Part of a small language model's weights.
Size: 9 layers, 0.878M parameters.
Architecture: LayerNorm before each block, learned positions, biases, tied embeddings.
Training: a variant of SOAP for these matrices, 132M tokens.
Each number is 500 + 40 x the weight over its row's rms, rounded and kept within 0 to 999. Layers, rows and columns count from 0. Numbers have three digits each. The size before them is the row's rms in percent of the matrix's.

# down: layer 2 MLP down (transposed), 512x64, rms 0.245, rows 399-498, columns 0-63
# up: layer 2 MLP up, 512x64, rms 0.269, rows 400-499, columns 0-63
down399 108:490500483486472435459450500556493456446456617433512513505517533497464540420468446494470455536550531588509473505455577484477465499488509471489530489473580494455437476529512479524447463502469523
up400 100:517573492478452448478491446519507458537423479483432487485427482491537555478446506491454482478449556507565427572525475506522546528512449571432466484490555527528570517477489569477520486478489510
down400 117:487410477583542463493557503460496483506515488486532458516535559475478443540551448475570518477502464539441516434485461502473535498505552418545512453470526448475479463531391509526485465494541525
up401 084:547503515465527483408436517509485566482517486520441513425504447524473534534487513494407511582544480468513510485569492549464535470520557427505503487500539405459540569524480478528538515496532503
down401 093:443509493469437512582550496463530488538448515494551487539454562512531593494525586458540517428468503534545426486514439497462480497527489498508484477456473502526463432517543462442498538466562468
up402 102:569563581490494458537524468455492496520498546491509500471560534438478532481484549455565528501520433549459532556475508512512589482517510513461492603458463512498513499534505470393469503453503470
down402 109:494499430476534505520583500477512411532477501486481441488586483499531464504517451502541484496533530529489463509540459476460492505429400553444543497484443410547516552468516556533524468468543487
up403 097:482582594500447491535535522494428564545499519575501526518530547485486471474510517540519474511500501502542508507502491456487566572472501478498470567586469561491519469440486500418518506488558423
down403 094:430484506498448505545555534472426500586481459515567535532589585484475450459542516527545542530535458461460510516513514441492535543482518478518537511530530465471492487512480468487533506394529449
up404 083:515487505464509473519441407523519490493495518458473473535563521491497497492492601479491484543504444504464510511487557570559597462477450581565505492473474485549553489558535522452553567490519471
down404 085:503493466553465482526492419603449481432464471436506467543498472511525455462480500482487504550439545500515544535481528438484528484536508540430492548491526436486472514492601498463472475419526541
up405 096:452455434468425450514513515517409508562489498489506508508511429507451494534473429506509623483479492502506404528551485523522491481507533528504513494522491502437494524567526451509459488553418501
down405 099:493438479520540506467505502545486496498458514477526473449487525515529477433496541493502393416469473549540540524419442442475490476480453489526544514532580464527484471472433514436437565466537494
up406 111:595477445486514448480469517524487501557510481469530395501494590557552478545516482562502511395481509498437507511437502487459491475537528508506542464505538456453514470437565525480515492466456482
down406 091:550457449405495506478547517445533529473531501532518446485492527456545494522484580538533462456520519530417472540464450547516469528512451481539594536528469523488596483503502564452518488530491469
up407 103:551526538449456474494530511545466536524546489443516549509582490525468524413471455483538557475456505519564603505477494480494505528471543514477442480499533461540486457465462536458543518397498545
down407 111:475540581514513493502534435493511495495525506470496559540473490574475547508501520517441566478558496490561457462494455508497449544458414566535409485542503449511463542477563486465577461520511532
up408 095:467428470519470485490480459499523452486513434490484490496470505579501546524498428538563494427571487482513562412576521497435514482473546437470523524464520528490516449517496521525550453540418529
down408 092:521545479530469501451486439448489466445488500480526464457536475547462435450475489536540537521469477554447527471510528458586492564520484465523471440527472504498527436526453441490472432458486609
up409 147:543507539492481445515430569514475508519492482487501530480480487498470548406526517557511527455501532489511567504587572502483473510517554543499443476498409485540563478488561520474521427592502470
down409 187:570519501472483552469468459574528502517494483470443569510475560524468521424444460414455505497535544474527469514548487430556503445533461544502507568489413496514512504531552513480497499439556508
up410 099:518490476534545514490473487521513475474585489548502516521485491474452463496420481486502599508434470486462563524528531443508499538491507507534605542461561518479509577565534530511518593520480555
down410 096:444525493454413531502496555475466479470458470518450447466434464500450509515476505510413420512529483397527485398505519545488481515445524475532460538486461520464475463471468464542497442483473507
up411 094:571527538569484462516458568546462553489466515559493465440558436512422475419499461506535529494501488541475517508504551489450520554541566492461522478466436471556515521437548476512514450464494521
down411 095:530542612496484442553512486544466497435511474498494526506590470503507560465498508528522401520533507527508544541527519515531559564565564499484477509500476492525544525464581545474482481572491463
up412 116:485455544557436432538555471558558498501499495496537466455483495469442559508446581449540470465437523417485471509483551543466527486493490468385523532549493522486515512461535500514483469480536473
down412 101:486505511467527505472481478511460467390502473523447527574488425440528500545540487504490424548504445582462532527462472501532503482492486478503487478459463457495415430565512545574502504480435497
up413 094:504521486509516440472532456454484500538463553546506505462535480487448513426486511526539433567470463502448493433592511530468571522528444579510499530578507510521445460473500530562465503484425515
down413 098:477475545469498531464588445496482521444483538537555490469545500441443512461494513500502488564487531448487381479546437598494454474532459498506510476557515462517484447515547550535443492471490510
up414 107:535449461517465521445426499466484477593510510456484442530488458512520489478535414490547493464424563525487488481534506492419527499573550539532451565565476488536466471439502491546464490490496543
down414 108:421545457473475524489547491469418566477477446496505570504494456544470437538539582488525436517478488493466505483473461498401469503478464486510591520536486494471502461521559487572550523488502528
up415 114:534518499494480512524457599531507540577488442547528456516484502518463476515469438602484391489533451532453449509538501444517558472542511473491429462512567498502503487466507556456531515519479494
down415 109:525561520521482582525503503473462515571452534499506531454444533461454459508496562480457468565461422506461424402516472500523439521502489447568540518502465494459440497521514484514514481486572532
up416 103:521515470471499457457431518515442527553551492492523456559538479483521461506478492568498598482455449469558559540421503526492461521425484455495493492451524411546514533525548523470509510538437533
down416 089:523491544478502486494508500508545511466485494557487495533474482509543465511470526502461445468588569457589476469500457576508459527505438452454520567530427446514531442477555505517565597515490468
up417 082:552492448484549540496470482495537504515551451516591451406484540590513477539512403527460455517498434475488551512544507466506536446476513475489493462444484446516463514461532517526472550435525524
down417 083:470469423543560523490498507483486481481462552524529507442514429522501489446521465530537533485453471440498531400469516534475390520484481489466469587474484478481511607474495469446499485512540473
up418 117:491476564510427459500477582510482462541476493506526493486444530425474490579474570551512479437543497571509549502462544490494489479478534510487551498556539604505451523486467510478522476541457577
down418 111:587541474464542503483525472490422509430468504511535470496526485556558497504515508478537493522542547500523427441516384510473468482477485522456522470513472461541549555523587550480519506559537440
up419 142:552467489431490545507497548502562532552544464551550448471506524514493569443575476558536495506448487509431480541536426512476572458475496517463439547451525493511511429502507418476490506524530508
down419 154:467536437430559389506531477563467481510509507441500444467413521502542532555526496540470506530545423487490511421526459499467495488466453534539524531509500496494548520495503505487508471607517466
up420 060:442530456473511454457537453534471479436468554441490517505486564558556505454539515432492522476472450447444434415486451466543490497470525492589517474498494490547540477456495537458508516502536431
down420 090:446498492516459464467519456493488458425470443479467463462490453416471486506478469484462422442456435521471468465484498482458455464470496451476449514476474498494424418408524521461458475447485461
up421 063:549421539517542483452457500469493478479485430440485455510511483505537473461486471504481463427530430453533518429528432483514534560554526537534539508452495467545542481441408468488447494497455548
down421 063:487508440424462510462515485466528486461506412526568489521506497443498450504486555447481508454456466499463411487482427478544446484502548490459505506478509419553505494497468546479518410427542476
up422 128:503571532414521486522419485492435455515481485532523503493501510446538515574593549518425534485485535544446543473438514460558499462507565537455522473486443559511520495508480528516539540538520460
down422 125:486450459518534523537516489529426521438468484451517576490473499454537501547494510515508610476540547492503495475521557562488479454499591549465543539474451491491554513575483490480553529552536438
up423 091:509501496497495454553542486550409531502515501604520523517538468449518511497476479525524501517522550466451537536488535564473533467471492491506401551425501502519465494455572557467481398479487547
down423 089:493528554493493537447535515566460571488515480451504603579493468499451451454474492482476529457541454483503556539495552513495474507527489439421433401502440475522505544518476458485470499472497531
up424 092:528536491470517538529555421559580448488454473538467463471560500519495459466605529474521459473514503466530474497467519531544502604517456505494464434520510489414509505451490509489478523561447523
down424 094:543511537482574563546524512486587482511484533514511548474502555548465541462571510473469545506553585529492516511497444540571497506556491454522438526567527474535488480578540570490513511525545515
up425 106:530546490517431500529465483488536579489503466499470509519491463541578509554419532492413449511526521456567544507503507540481589450524486456507488533543485512402438507455542504506540534470538529
down425 103:481473479507561524493537437444478440458489506443541437522525445557540532553536466436494503438433504505540527528480423523484474533515454503550507505458484494539425513458511460573431515452447479
up426 099:503502561468441492525477533460440455470468522495484466472577410509472531513452442475499518479554535552475483491562451485469485501514477484454469521570438545598502476491536443519565532458561495
down426 103:454545518471491446499601532523543551531506475518558473510411522519471453479571506490480518535465544535530492497516532500523541440494506480511453434563450517546528555454436580549538485450519520
up427 118:514552514482458469451439471531501496555481534545531535517482511581544453512452537546462475525457498527515471606464465569492493519483447597416507506450452476484513454502536558491467463475469480
down427 128:467462469497471593457531476512522498510541544431565509546528549505496469532505505444532498434441508549519446492489500550536549535478510426490569483528555475488496502570435468555430533476434501
up428 085:539563534525505460432475451502557541462463480512443545480545516575510521483467529420534474501537491441534409543482514433555511438547466576483536494482432516441496474510501526449479521494490516
down428 103:486556536555541537526539532508475536488508478556527571535493497531540505506546443498505554504557464531486579512517507507519543539527515495499501530476577641538408523489494494558525474458444495
up429 105:491475513455554497525522488507471491520566494461521513523542412468504484491528523485530554496406515518446564493520479471538507518480549481541534494470528504489530576599469455518377539565457520
down429 084:505451508555500597509510491505531520505534455490491527546489459512543508443496420467481547501443541485517548444527481497521535571480496478460429497525535497488491449419580483540458482408521426
up430 078:538487479508439506552447545537518426508475535548491481465452455467561528493464554449500550427480538601472522519512562487510501497489502491524534499533444602569485515527522530576491470530513458
down430 075:459559559498516571451580482480526441447487438542540558507449503502566532547571455511461500550479439497465493473517487550484490504500561468521485460557553517555494473522531588549523516495518527
up431 072:450517578505576454452469451476536547483487482527447562529496551455454518455497469409493495509517624433451480543522507507487498477525438497457494461473481505436509465548498543530535529501524500
down431 072:451453523464482550528517528553495515528448483509572519492483479497557510517511488585487394496574477516482560533504488517534510634469474491486512480451519558500532505417454482506475550496453508
up432 107:474545560527499450496478551482523512544452510577488459459530517487443464483544506528508447517585519582517579482537519573452495504540523461465522489571500479501446538451433516551521439513552507
down432 101:543505547517480520412462527428541528491501498478470471485547484439492452512562422475550561571512491542475483528447476511436447448512479450452524454457493534442482451556475486474450489514450552
up433 104:526448458512517503499480436471548436507533457445478503494494537538550514533390474536480489432518484536508446445544474507392524517516466471497600530471461503553477550440500482515479468489471462
down433 089:540497500538567454535454494562460448514508526512424544461527447481496463470517501520459523507449491514460504446470501512508564554526505469500435503555553384443536550566470521420491478524486525
up434 122:546545564492511474501517448577406470507439493472587523513481478483525485519506498441510484514552556544556433534513471459469470510485489548457611505574489562483460542513501525472481459489490520
down434 117:425512528521520464457513484478466546499524539450507570526561515507458510467472521521478610492540482471536478505494471498522520425561445458431550524448519425494498590452545507467563519527480484
up435 105:590463513528517486510444473491506450477505566524538434520499508469388520471485482514445583506588493510531456555524492500469473474464485515486508450524528544442537431512496461471481549446569525
down435 122:490479436489479500459471469562468449436542509518523575523531533551495470567504488482539463476463454556498537470395436497540523533514528466520520562518482513489476571501486497492449508598421497
up436 098:473507492565541512485453557509505540549487473567471498479549492438485530533498514517503508516572479436458433541437506605385478502549435498418514487506533488526459507507483493510538500527555487
down436 112:504554501482423486531504453535518513540540448581530578474469556428510474549435502529407561501500484483531454519523539505528520516540585515478482506477490568492491457477440512477511559474565492
up437 104:458477535504549542472475441540528495514473512530457519514517576563547476508484466441511475531494463436488385443480442503513569505551478534426523487472472460515506495503479523539509551490581417
down437 097:554467496524466466506533416486470477422518496461551492503543470548493440553504493565507527536400432502490510440465451458523504559489462534487452474473513487437436482456499504513464456516428444
up438 098:477509483467511579517459459532504515558456441545416475539460515496536524478470520454549474535485524466529480385563493511469494522514499485523491493456461529487544505514465544461605541427475436
down438 094:456439427535505469510475513456452511524452502503563462515536536518484495459441424551517484514484485511391516448454461525446463483467492505523540453527530447440464539436545536484512440432477475
up439 116:502483494497433457451442432514470482549458476490469481550486451530574485520537534424431453541499464446528537510521483529423496551488488476515557468482564558516452573486468521530566555501516530
down439 114:517473475580478487512526473556550407459460427431494526554504493490507473479436449471553451493526492471459493513516587531549526576452461528501493480451453482513562517458453468488491472445458472
up440 110:462459450519534444484455573539550498521506502491512558514435460494540518505550484519405435512557425486561439499495478452529501536538542434531501444523472478487481445461515477533451534442478448
down440 113:554524459427530552507466476576522468501458476432506475464443519474560517451577465530511527562460499519550453478509518520477463405567486538498473530441505536529535541519484511461428454543513474
up441 078:478516554496539443540471447492484512438579547500528584565409497498472544481469496510525585509433501583514491539469535502576547464568452515478498485534558477486483550470481476485503504488482486
down441 074:451519535462525465561469447508509465469505482521520517530450501496503584484525463529461431488443470505512500419481469520473530515512504464488448543507479471548516416375489484549409477501510431
up442 087:444540573543490487512488548522522477445492485522451466511474475487512498534612515507437432547507479474534540522584491531484545484503571438502470478503528548546501504434527604480486453457469488
down442 090:417486453443551484434467554470469525521487532485500499514466507506500449408545455501509565434473519480462481537464428521454485457502481440511455486487474456469483531547476397492477518446470437
up443 071:495467495543496436455434564491506502421488475556504519459522524477515487521426461511375399509544473438474541507539501550459557498495496515473508432520491481513455469538503511497475491454547444
down443 076:480564486569468505545490503472542478507455430522527449435427445480488427513429520483511534538533425517494517508480479512503452485534491413520474553425457534424539508535510516503450453500470454
up444 088:566531421523465524490507555495518492489467535523499499503497437482627545569543562536450531446483437460515479453513512427490504520488497511471494553483552544472488494438455502531492543500581466
down444 093:485458515497527463540451500552463518508479529510609433417415434546551566492567481511447426549488542495520475497502499554444468541534482462505495461446479513497475508510525476498533448544501540
up445 079:487476444548451541483517456451477522535467466525517551603437455553490444510547521553398412502525495517548479480530510492565487553469482523529471462520499452471533467452547474457475542479512499
down445 083:553492468516474444458464473449414423510481478444460506520435395418546491515512459500544520498433477526529505503501537485541485489576553529505508475427525511430522496512496445497497440479468518
up446 091:584480461519421488559441491447434511474516492506486529468497466446488462401479552433530516528447503491422559498446531547501553460527501552475535466500455527506531533474529522541539534475538540
down446 101:545485498500437552535484519516495456464489467386534434434545494490529525551526601471484489498492492504479531558511442500478502505472467447505527495471488607513516519545516581530450472544459538
up447 105:532468450513490598501497560475499516461558530505494446459484509565498485520459490573531416479458428511509496475581504538525548565559523478443534484480511457484508480458522464509516576572459516
down447 092:542516525433497471529504512535485456495540489507459470489523542384476473484500530472642469504521512503522495514484508506519571477441490540493505507441558593440506513468524518551537470569470528
up448 113:542535513557506458534580463476558536469527436552577500495475412473451499557541523554549456464475464536508461538510513483451437542515512503433481531491532515431450520461511516517553525513451543
down448 110:479477599527544488494479508501518487464520529524581455491542531598516510489537473518568504443487497463527392545539464440479452406526540489498549556523485474484487519538484557452499481487487530
up449 096:512509542472472499420444485474514492510488480525561433501545503550559524512548389527437463501547473510481539543521457525517531495552419469457468480529523453550515471422492531446460479448538464
down449 089:445478452516486508502480490451563512449547526516462516469470450495420522538426497512534586466510463519476599453499513512568457469432486456459492502504516515467472550429545470509516420465463528
up450 100:513537486493531474513415523437486443525438449504459440505434520503528521531411486511515463452453479530531565489506526559515474508492569533560587522421482499476464492503498442444504475520458448
down450 076:579486457444478466526472513444519562513493501512489524439428458464427529566489512500469504521524560499438530531505491524530500494383556490429512471459500462577494493507477447473517450490513564
up451 107:522468494531458475519500488450439498513593475549461521516384495437501526484536498467504538524545485564547465511523461410489552459481579513509428544478551482518464469531519433535467491531503511
down451 104:427531460364508519454570521473446514478507485522511469528478528453475440534518543465525489478481460458470487519515426494449487537406505512474487522562529478496503534552492542491521455542570453
up452 123:500467462468489537489446527462502437438518511544441433469458512492504510464456452549502592439483546486557557431588531465458510475458478502516491485508556470428500461498475487522553508499468574
down452 106:481539512507459517585484533512507527545521580532458495500497474500512471521405441486510511478462534568473502551500583508523519534448477581527499512534504488520429482540444575514523485517472608
up453 093:515502462486526444498506512546504518484525507490479494548522546551540526442483426492471467443464468429523497516495522429541485577510536514528565536519478524461400451481518523580468490408428468
down453 085:521522492464494460539478562549498506532545599561438475519472498506539471504477519521481417376504545569475457552504490549567493485488548528502516515510417534531490554501514509533485547514496451
up454 100:527499455515497509475514524583580562524508458571496517527502469464545523512460495477500519486519497515464484488538407533516489555539467530483462511411495480470488453506557403527568549455592511
down454 098:503473531485414481503534531518505496411493508481506507487471548548500493502490547455480552477597466453502522529529506467525474419506592509432465578514476549487459502527515621482535473498496531
up455 110:522472524470577510468483490443488427527434531465488496498505468524518555392530456539509508472513455565497496514552503396466480505530568522485530499488546498522474547567558512576497551443497506
down455 105:472503477514520521436484510468512514477479530451627490550507492449525525516478461503582442471444445519497502538495502488432456549575456468498444456519457470585538474458515554500479535441518515
up456 086:483455446507504521551458487523416440508512479507559495459506470473530511431485466509574543471469452555416502576477446520516496484508529532532479510506547572595485531561468529478473574522518474
down456 088:507602548486495443572516471466495533510523434442509532507518494559571492510456552509451553533548585470560561477488550539483513496510514461570507488561447535529509478470488494577481492535501474
up457 110:535514532454499506496494493510492481448530486534500555532462566450592533491460568533568489489509407508424550491492542520475570490491526511467491480515434541564536442547444567464496480438497518
down457 106:435506503507509540513513462550460493541536537461496523515537545542510642531586436538462506505517547517536548532529478462414454509514524471517484558450497518518511459550525521510456539509566535
up458 103:589497477524498466454483453452558485574501468482475502574451492461512523544543451476461405497533534519532501467526557510434497555468548465547564521539484545474496512544466456548521538501571522
down458 106:500544527569528528516478516545493460512552532465457475487504501539473466497439522496559540567543495416451454531570522512484447476520471477429462571440516456523538476444499542482552431434466522
up459 109:543475510481574540481491495493448458497514501468411531585489454461568557486468586559507458486513459470544518415434448548408469509473510544489503513530461440518487504511497483498495498465490544
down459 128:481529479493519503475488548532507498468463495532484462415488520512501443589523503591480420543517505513516608503490554526442494430459491482523526584509567523535523489472509540490439491570527474
up460 109:552446473494450570446501500513548523454488453473452571506484502450474534459420447530512478455504451526512472567494500489568544524454591519447510516598487489490512532480442491539445530498493526
down460 105:500515584564510605518479525549537498437507492510484516497489518445483569474437530483548554470459548534498522539500568531540488541452509555505564481539438537471483550470446481557490465560478486
up461 106:514449503485506451468503429442554432542469521519512512492463407496511498431460555489534458526483477507521453480531610483540525508539505474499496507417501516461561481463506509529502565593465454
down461 102:486487469549461482384541457535462513487437515493518514542433537483569564539425508533460516504562550553550446477494512497460518440541494512505562527508500491429503501567566482538534479491503481
up462 093:486443504499433480535493464594446500516432488503547510541497515558493465519527431482532508449527499543460462477520486482493535564555437556460508543504472516492531520487604425520543525538522423
down462 095:501484468525521436467466553542539553564433519486495507434495601551456480470556455539475484455498514482521548460499487454463485472498533475518604503491502542479489532488453481547426519478433565
up463 098:520512517485517483449400538421562464502536516498507489469540456486500520442489530552511449554511524528452580538502516579408497454430543489492541505559559540501515492463519503503469537561505459
down463 099:451494455547444499497503555525479530469453467477593477508528441519511542495502560441489526510513401430485531551474555457506476526579472433576538489417474516495526504499507457525462530477477513
up464 065:531440504520417555565499493524508440488464463486503457482501498554542610458470450501544421403507466437519487473495440527465484511494486524495419474503446491488516493431507472539472504512542517
down464 075:548517537532544481527576504558514485543490489551511505540493502496558549532504580449577533509516549525513513565508520549523574482496559519559491441527510535513577592523492539531527438535540503
up465 074:484479473432549462466492503488415479534450474539501500463496493526518518528581621456491534458488463473517499443548477483481526464515525538518479481469531427536529569502420415518546547505490467
down465 068:476516492517521475507543495528510574458532544506487582504535481482478561443546476555476479540510556482452540577480583520507436515409470490459452546538465513502498518495505566549436472427529524
up466 085:494489508493594551464506459554532454499529505553509511529532467460474544511503536457528519497445550495519448450494570466476558617556479521464559497506435500523587517492465460518476523496510426
down466 089:508474515470518534493481497515513446512477505458462485402505499401483474529431484522460562498531428555521548423448458539504521524511548445571430513443531500510509455518500503568484569462466497
up467 119:534556510554478541422521508550552507538533465519507448477517550445465486409480428525522500472523466550432481492526391530451492562516526451446472546492427485497467490471525520462516477483515534
down467 104:492503501511498588551473510469482567479506503501466477462479506538524510539514529452465424455539445478538480519504504553477502460507442493610517516438488521523475612528511440439496590546492485
up468 111:503529487573533495497528420469462542524505527513488508453573518508520529485434504514516532499498462519468537467520534504519551551382534534483592433412509514507458587497539528483476491487452461
down468 121:497494505426470536522581476446466588495459509530519493496441479547482502531480490463550403468424474478473516454490521510584556529459529592505496470542486483472544531489528540541526513436533484
up469 104:483548466414500518499467525491506513521468489541513567523450534537544462540520451583502446464514417541522529507449447569551496538426558534496499512507540518487535518459531450442565555496523456
down469 097:486516474568472537580510524464470493512500584457519485489433507524473512541503500510471528575491439505523518459571537501484488550473504462487544486507470545573461466392525513512499405478526580
up470 074:588482522555519602540446507499536456523545413532502513505540600485480521517492525531459429430528478469512513506443439567541565502512511493511487468467468470481480492428502452506485519491524499
down470 075:502487458531511495491491538555483473566463509591486492543490484494496537536554491469557537491472551533521458525446546446509439540586482464491524454513548431498482550454454507439580423456532486
up471 105:459493493461575450558494531582456604540470538446411496457501496428467471483499517452450564516531539469473510442509459471518509435496502534550501539515544517566485497518531499510482549490529539
down471 102:532460560455523514475465480468494422485470499473444438469492429538492542514527431485491410489495487498555468430469470451479539513480435580502509514483499457468540522418454526463584512523477480
up472 104:479596500549479507476503552535483485497499424518566506513552514483410500533510442591456443483527439510504513501460454458481496445484533517429522495526564499458463526527522575533529519450545540
down472 102:462549454501484497484472495523470549528472544513436577516452488429413459449517506457519404503453486537489420468488514439503486544559519488528446477500508517501509532548443442513459566460540535
up473 110:446450424459481562477489513485578504525515454530521602520565528528482570483456516552431453467484449480445472520488460412500539527502466539430511513465452450492479488492503504551468520505530496
down473 105:511543476531530503494553502473445524537456377505485517519475460485577455517525480495507576505501488482470542533482456518511553501434506510475483528464568566510482468456377456536523491440470470
up474 071:533516458528434488456426540568449546524527546500461518568530493488480455500503496493479593453576475534486548487554483538516577497490513457550486481464476512510559568474484483478505446420488556
down474 072:499411513541503515484484539507514528410468423502481391551446465519470509440510511462487568468495433426475557488454459528524479498500481496526491429487514492493523437557484430518450522495492517
up475 085:453467488414569462504487468500459505525534567501532511498515535483509485439555522436523552553481563480449441497480484516567544496503568544535529454463508487468594587530449510509526518531542487
down475 086:484437524510488513498494434459523520401516427488479480447472447446456493472492462494410460538465505472474488412519484477494496487426508460479424522467489539458465450462511547510427503444454525
up476 097:483567511469524411497416515574397510502498488478464503535509503475462509546529511530460513446506426467493511477474533520547461484494503522516579458473522481549528444504530531581601501527470510
down476 090:566568468511553443430553489527420489478530464522453507535507548495484498593471495548513433540507478469521536444498455537480468527493487594515509474422487492475450446519510506550545540556487504
up477 098:555456454477453558458493463548510491493538418466523528522465570447467468500424470514521476480485424496509477522504459536591482455519472581454535561517531484507485451565458531487517519471557539
down477 102:541544508470444521531461556538553569569497567466495487510562430544521542452505578455485514520468539496502550528569547499482547513507475504524479543537420523524501463468468449518409466505510472
up478 133:528486487498519484517488523514469490490510454492492492479524456479405469502567492562514514513466522570399557587516497445508493418442529529506476519458538536522498554574532553548456508591490511
down478 131:492478496546553507447480493545430479524511524477506510509573547538431447543501477564534491510600486505389542466470434488537499495540500509519521523471497529471548509501529477405489483564514567
up479 101:482499492452500463469406479555481528486446452537499435457508550456542436458557540547473512514500512562475480469426495449563515479479525560487598436487482543513541508510502535476515484506498417
down479 105:463463441503421538476519487490482486432502460485514493460494531461524507422499522546528574470541534534540483519537473530490405454520501532444477452427470492467505445466547495552584521448544449
up480 100:620560485555483481555498466498483392554458475548489517498532578502493569443449445526508544507528493530430523491437489536488524494561497556503480480553535517474445504503532543485505496514484501
down480 095:538504615461465517514499491401444533474464475472466484473415493509510494496509498468458480457502468519536516440461427514465492477545461473582477426557490535468491513460435442500441486523513519
up481 095:540510492570561506501476437525490441536567457517482483481469452486568525485410488470544550525518521499457546494516443505487567493478495480522477516534556449450509550438479586428487499500420526
down481 099:439466492473459539497526510457468466527481473458561558443503451446475474511508517460558544524488459467493483472467574475542448550530535424541491453621539519486507509477430470525532549514543527
up482 122:493488514446459560481505491534581464536519481515529471493555442427484520495524537526575504482460494531494499497560503509500518545515475538450455569483600515496581557420499461486494568574475505
down482 120:452498476488430424492497465517466503471452509465523584457509550491512497468481492463454513499459510501518449507467503447544510435520505475563534510504451453484427470610575562488523513416516542
up483 110:574537526492497542467456448550565599526503497491512532471582536457474500489486476467492395512479547475456448521485500562503523556524490490475501544527498543466439501471581457460523530482566506
down483 095:577501513474545561530479534479535490426499493472501495503485477433523489468470458518464468539534499488439485471540525459592459473410482423513475537454478553518494498472490583518470548551484592
up484 125:454548506528452426513382510469482503548482494521493499476571545439552543523496529426531439479562458481475472479480443489555565523479548541490470517502488486537485545497546438528524525451518445
down484 127:544562490503496498510545510479458498510505513510520378443523544494470496573518500534473471502507447513423533540470458512535526441414496562507461546543540465528479549544549458457454573498554492
up485 085:553452486479465441490520500513527555484461483582548552561478541475500460474490513525411497494547503541444497533451549388504480467472481550520467460476436480504510476438524558461449556474528512
down485 103:497433445500460467487555527488445515492504417497453548501504471455480473503565437534474541491561565488527514509495536453473441417488487483543446459488463480432498481429504528511508449440428548
up486 094:446557469494571524501509389493452540576429461514481479458492562534463477483508562579540406435555500541517466486510477540528481503498475523475506467538484483517506527547497523458540480507560481
down486 093:510462425520431483514445431480451505480429471471500506466479436522455564398525543509483478483493407483464481542536493465478479545523502455564548488531511592527535475562520497492505502541489512
up487 105:469503493518469476529377567502457507489545533483427530512459486526486510519531517504494609515447506505521561529507541528497485453478499508552486511516553507531520482583463562424527503454420453
down487 105:504545558454582504450504486490506476537624490515513438399517471537521540558476538528497515527435554427516501515564478488487577460504539512519496540508541500494542546492520536482511537546502469
up488 102:520485480473508548595505518477559519451527459519468472498495468442452501516438525493516424503441521516564462460500536503491504551547530517388438467528485470533447457446477505516567532421520491
down488 101:480473488492481554521457558505478409498464538445535467501485567431460447453480513479535535491467476527425523489505554474546458404525495543486463525518564449457494523475452583457458473516459495
up489 096:485508484459553487436514491485523520553481425509446501570438523477585452501534501524488479535565546502481471430499445519427513510476465487523501569424485452533599471489534476480572522484486512
down489 101:468454561516483465560474473530541467433467488454525524519510511574399554461514522504529417516543456521503529583533549442541455549546521505515464493485475510541493551507518530492515466594495473
up490 100:488599497507501486482449494561417473508458481473520460498565508524507551488464432514460565492447492479463510505468529505486492413460556512534572518423546511490485435559522469448487534474504433
down490 098:542483501510504508525443535519482501555547450460520572570560495537478516429537483510564493520521567484449444496446540458585470498539607501449517536473554488478522527474501467516544479500434470
up491 071:478531478524514488523453549453493509471466459486506483437464418363484468519511507485491455526499449491463548526490525494495527475429409453493539546546559497483464489479491563452490466487412470
down491 063:484541498501523505509445518494505463598502523451471533452541529446480515463522511494490488533565561445537473561493481536488501470525454499528521575504454421394531541569455481476457528516548432
up492 121:495447531454454500520557522550548506553606496490505408514512496561498469545515476533500466490451545558485508471471453499444577524510477479480438550536444471514518524437563482454490541452453480
down492 115:529515492470442408582591518554426453564475538452494430489503579529500501471557512497519528559500491450450458486465485450527547491500477482434532521499481546455509506490457514556488482495479537
up493 101:578499517502445504462519470521535558502472493498511566433531507447427519496591492532484457525527451558533462497537529569480527508473578513478484477540532542538442431487607481495531477520494483
down493 086:513477528461450533518491485451538522484524460578448484547476511487512477541447563512428474463480511466528537465506428515544512495533465461436521556546552498410494447531481608495534533491544547
up494 082:441471499509468568510483508455537489517523485580545552502479481463489501501509517521436570454476488486504597497438576574547487549479475509469413502504526479476451500540434487540547573495455527
down494 092:505532494506506438508504475499495529565526514529534495533484484438571566519513574457422470521523539504491545483476559512515562556467451438491522455445556506506486593586493525434502477464542461
up495 099:499494575421515475539490503561472518556475473465463505489516502559507439441483544508549444410566505453549515480423439519583450472479521498489500509497519527432553516531483499510559564512516497
down495 111:482562532511565508528558493582478515493504516462461423551450523590480533442475505459581519483499509503528464523406522462572481478529488497510502470432524547560515510558485571492537488501475492
up496 093:488547498460457500511505528608426476484459554452552435579540550542509518488467501528429520440547493500453454532596543504475542522464480460487465492416508520495495459505482499522474505449487523
down496 111:493531491477542530442476486438521501560545475440478486405537426522516532544480540520515474564520502529559494443439454448499518448509499553465526487557455464470560564444477518493518520579469476
up497 083:451529496482490417526504589569484448541507420508468505490483526478474472431578527490496502498498508423459418456523545516513506448499508570488495470461497537534518512569495500585573473500487471
down497 089:468543465529465492515510457536494486545446398482447495493492403516509473529537502567478503425448536539539551493455426464526405502481499488495460512506515509475436461541544495505453416495527501
up498 093:521493429502507502517555566469545569550476483506542551487463539414559553480492526492494576486457532552554524490484502493512514563495558560454487480499483480448416480517511479545547532474519411
down498 099:524507518541468467522476492492512493475463535468473460423558514563506566553451520517446446579573500484499510471548576534530495460547539471507509417451531467484496502509499564420507507585459510
up499 073:463451506486514472547524504518496550537538508531533490576478564492522537506467514519527570406506487534450568451410581441455512483514478506496569505533518449390462484497490459510502528501507475